From a checkpoint of a small transformer trained on Wikipedia.
Size: 13 layers, 7 heads of 64, vocabulary 512.
Training: 264M tokens, 4024 steps.
Each number is 500 + 50 x the weight over its row's rms, rounded and kept within 0 to 999. Layers, rows and columns count from 0. Numbers have three digits each. The size before them is the row's rms in percent of the matrix's.

# layer 5 MLP down (transposed), 896x224, rms 0.053, rows 80-104, columns 56-111
104:410552423516447452562535526572493395508558622480440553510568547472535497510548560616534504543563528425551411524540481474538485465416575540562561494511460423445491578425
105:533399518525526462492511498550536506481477393482464476550506531400450439510521536509509514463503459568501521560599554423530521525520519512478505466499535541448583497541
105:476599447484477459430606502545504494527599602519429457526555429437593514485596480496463477488530499491485456493563461518587453452552508518597559446451509467507504526473
100:628509520465475547431554432411600549377482555525376450604495541500567532420485467457480533444446536486508501487486504443442516514523491508501431550602507542503595522437
089:561428402501415410495494484512488449482393523500454525468490470444634495512562486454455479477551472553605515540470450496504446569444454446570426583513428517544475526563
104:410518490453476522558502459459582447474507494568526572519409456501462527486651561509523502528482502546521378482476493463547553584456522572436528550558444630532512512550
095:446581543447557472635465521535530525478483481525438509472401487501498502438431580492498511634480528489496557473490556451445443513575521440413488428497496521494559418504
100:513530472501478496478411553565502485466437492454551546468488523538515496505463514494526524442508475396525455545454443420459508499556578405492475507526435573502542511472
092:511435525539559417475490491448475497509535424570592470536611537465467479610432405536550535544507421550510536598476502572549452559383390485522514565566536469481601518486
090:500440545495496481498490462430590518487545531531540469564486518439456484537472462526464474510417518459652410430533579507505501546516506541619464491443503462517519497509
098:452504524551417524526526486467469542600543489412516577608413563438606512537509497519475466469424532486564520459501477475424524389544408481501615489600477531454514530468
109:487427431502491549512577591463460507428498451464481509511528564495459579511463518452512470470418489505498469441435554367501469446549556553517589536481609482545484514450
097:451535545381521437525488490506539486526467542508475478451501467448487616491471526397469518513496584534458448509494529529528548541495512482592426454534505513568517502495
095:546479433522570424451387470397462508504455557516447612484532559488597408551515527438472555523475557603551606473500406514441593496417543532485441462465462458509604537573
110:463499507499495468486458485508522514483533516504484534522481465499506491416547521493518449484505365507505607542457507477476470494560551570410582561466490483538425517573
103:490497496478507508459563518507493495503493526536505472500530463436507553498488471492484370596554587461522487494437475439495436452500550472582502522495502555535525510472
117:541486388505490456469460484457524512499571522513527497583533399417484463449533459442531474578613472483447512425467503506539457553504535451483371428398497492484513528447
097:449509414497611526500431485549496493496495496421473443491446556564554544569444428512502421603511548516526496545561448428531559478489615465393506355542482523436425511512
109:533512527582526395420491587578483481483512447403448518486458456597399529546435526457504370590550496508495564559472556576545381516409528520536514570520513403533586551491
096:581512474536559422545553499445464500479500517417463449462546523559478501465501526560491489497569509482497544588516462432445400488531374516456612449514475495550517463573
105:591555534526427595566531471485373504540476465583464535461457463443504416497550510627517483409514418484478543540540476631514356584443551449438499545514471530525525519452
090:499510508494576519558493431458538430465568515645545460461453578546532445480465509579512495493528547458507475493474565465580504489411492467446557475506523541563518437505
099:550393468440478556460557439615462544559555485499574545544621549456403467502504508458512480456536531438512622494543540468452491532471537498476473457513461467587536504368
103:571492528612590471538520505551463489480557466527571530515456455494490488454500443534453508550476437475528537567496566460486483416528465437536615485508556416529539599557
098:458493485613484462509493602514493557556476527437465547535411476569553476419549465527432494557448540457408542564494470589481513541448525583498532510520467508488485532496
# layer 5 MLP up, 896x224, rms 0.0588, rows 81-104, columns 56-111
107:475433482457441385456449483427567527474404487501519555434489580508534581421520512482521513486482414499505469546521417504505429509496386455532501472509519471442445479436
108:469575427496542507502454443515465461431450420499441494646425563504544573508510555480441449400544599438494461532509452490560567462505527533418449474498484478558443594522
102:478427468502505498517545442481516543502500586501429532509514459507464506605545522461546529406541563537435541454502437521519476518465494570463612526440504591501560592486
090:427583463566523523503514484500464565447490494463538473500565586416523562561500658514459494444525513419420473468526486518504476497561487462515494569550533473495497509542
111:632538440514551548582348582565541528451498530544577535513453466491521525528502447450551545492499357450544510530533464455468417543442528504526497437465433513456343600535
103:496577470522389425466376563416476443503461561518542522583584552513506441532605560472581419556481509510565559516477375434470458537539441515530450489522483470502527456488
102:511491487435472576541358468524536601533528459450382496610545488434546505419549507476467458553483497574413533458498456423495558552502513506477443570445543473528505501480
092:566420443538474471439543488517479570461417381443488473484546619454405493541509524560509548568506441568449516497505525507516492472480416478542435570595513500563579507546
079:478580517591390470455510592463511433473426460417458476552491465430527532527500534439526549547554483517465554551589495563541445552520502473531465458474456559474522550493
096:522524533476494527456454563473497454483547485512631498518564470525514505556490514495555549367551551474496415481467415485538422453480474509592503492484575527486635464471
099:539529395528492489432446594454526487564483468511488461538555484465496438496512529508556616515594544452474488532424463535587420533501593419420448484476452528511557430472
095:491470392523474502527492498553503560533556501484476444555527452489427569558559495490537460458430375474567429420452534556510395463418541595569504475483536430662498457555
096:567492623552531442439518461511503492400578516476523569462455536504539516509505471515547609459409563528352535438520506504535485482443529459528517497471630479507518572520
110:498429551420493438502525492549555512474483551570472410561415483484481680480577509503505519551588462464501441447565572497546454513467472529468455466526561528521443488467
100:610424425445478583516524488475561495489499446516412536496477448463464564481443483546505491458491490591511490440434583476503474509501490525466524454621511577488500378477
128:444519419579527465470510510527494609428477488509466566511555506493438610528506456414520352576442414497501512586479566569471530474488551512509567406565534527525499495432
094:617554427569523522494520559440498512548526509482507468499512385489576587541470577478549485536514548487502529508395432429403508444489516562432434484440524551486487470411
110:607443416519495498537517534458490528553515537510435511501525551502464548465467429470509493427479369482496507517408497466567490553582611554506491459487497492531551496376
100:519400475497506571538450441438542547484483489587552536490491465450480570406411571426447458461523433584473468457533484540537566419503471480457484475593552433399451492462
105:487504465518468491572502421506548517442468459456477529499502462534549565495480505538615535603488476566507526532532577524472431549555425525518526574514471480532618482522
087:526529383512490625578503452516486491493404490433476545532530475513593603495395519491557466484445427618499534427404467483421458439434523482493435511496549440533513556590
104:519514553445486375474449478471506490494485495480520541539463525477448433392543510439561510550488557599563401517437526453432501509550633424441457566451428515440522496486
099:472522426566523531462365452368550568412469587498465524460448484555485519410496472560516450532495466455496537605494554489532463435512517578586521471493542530516457551444
103:477543468497585585638474526410427538476484555580563504543485490563597506489529400556510465500457563478399466435559501536487414465466536485401474521547502520473452464477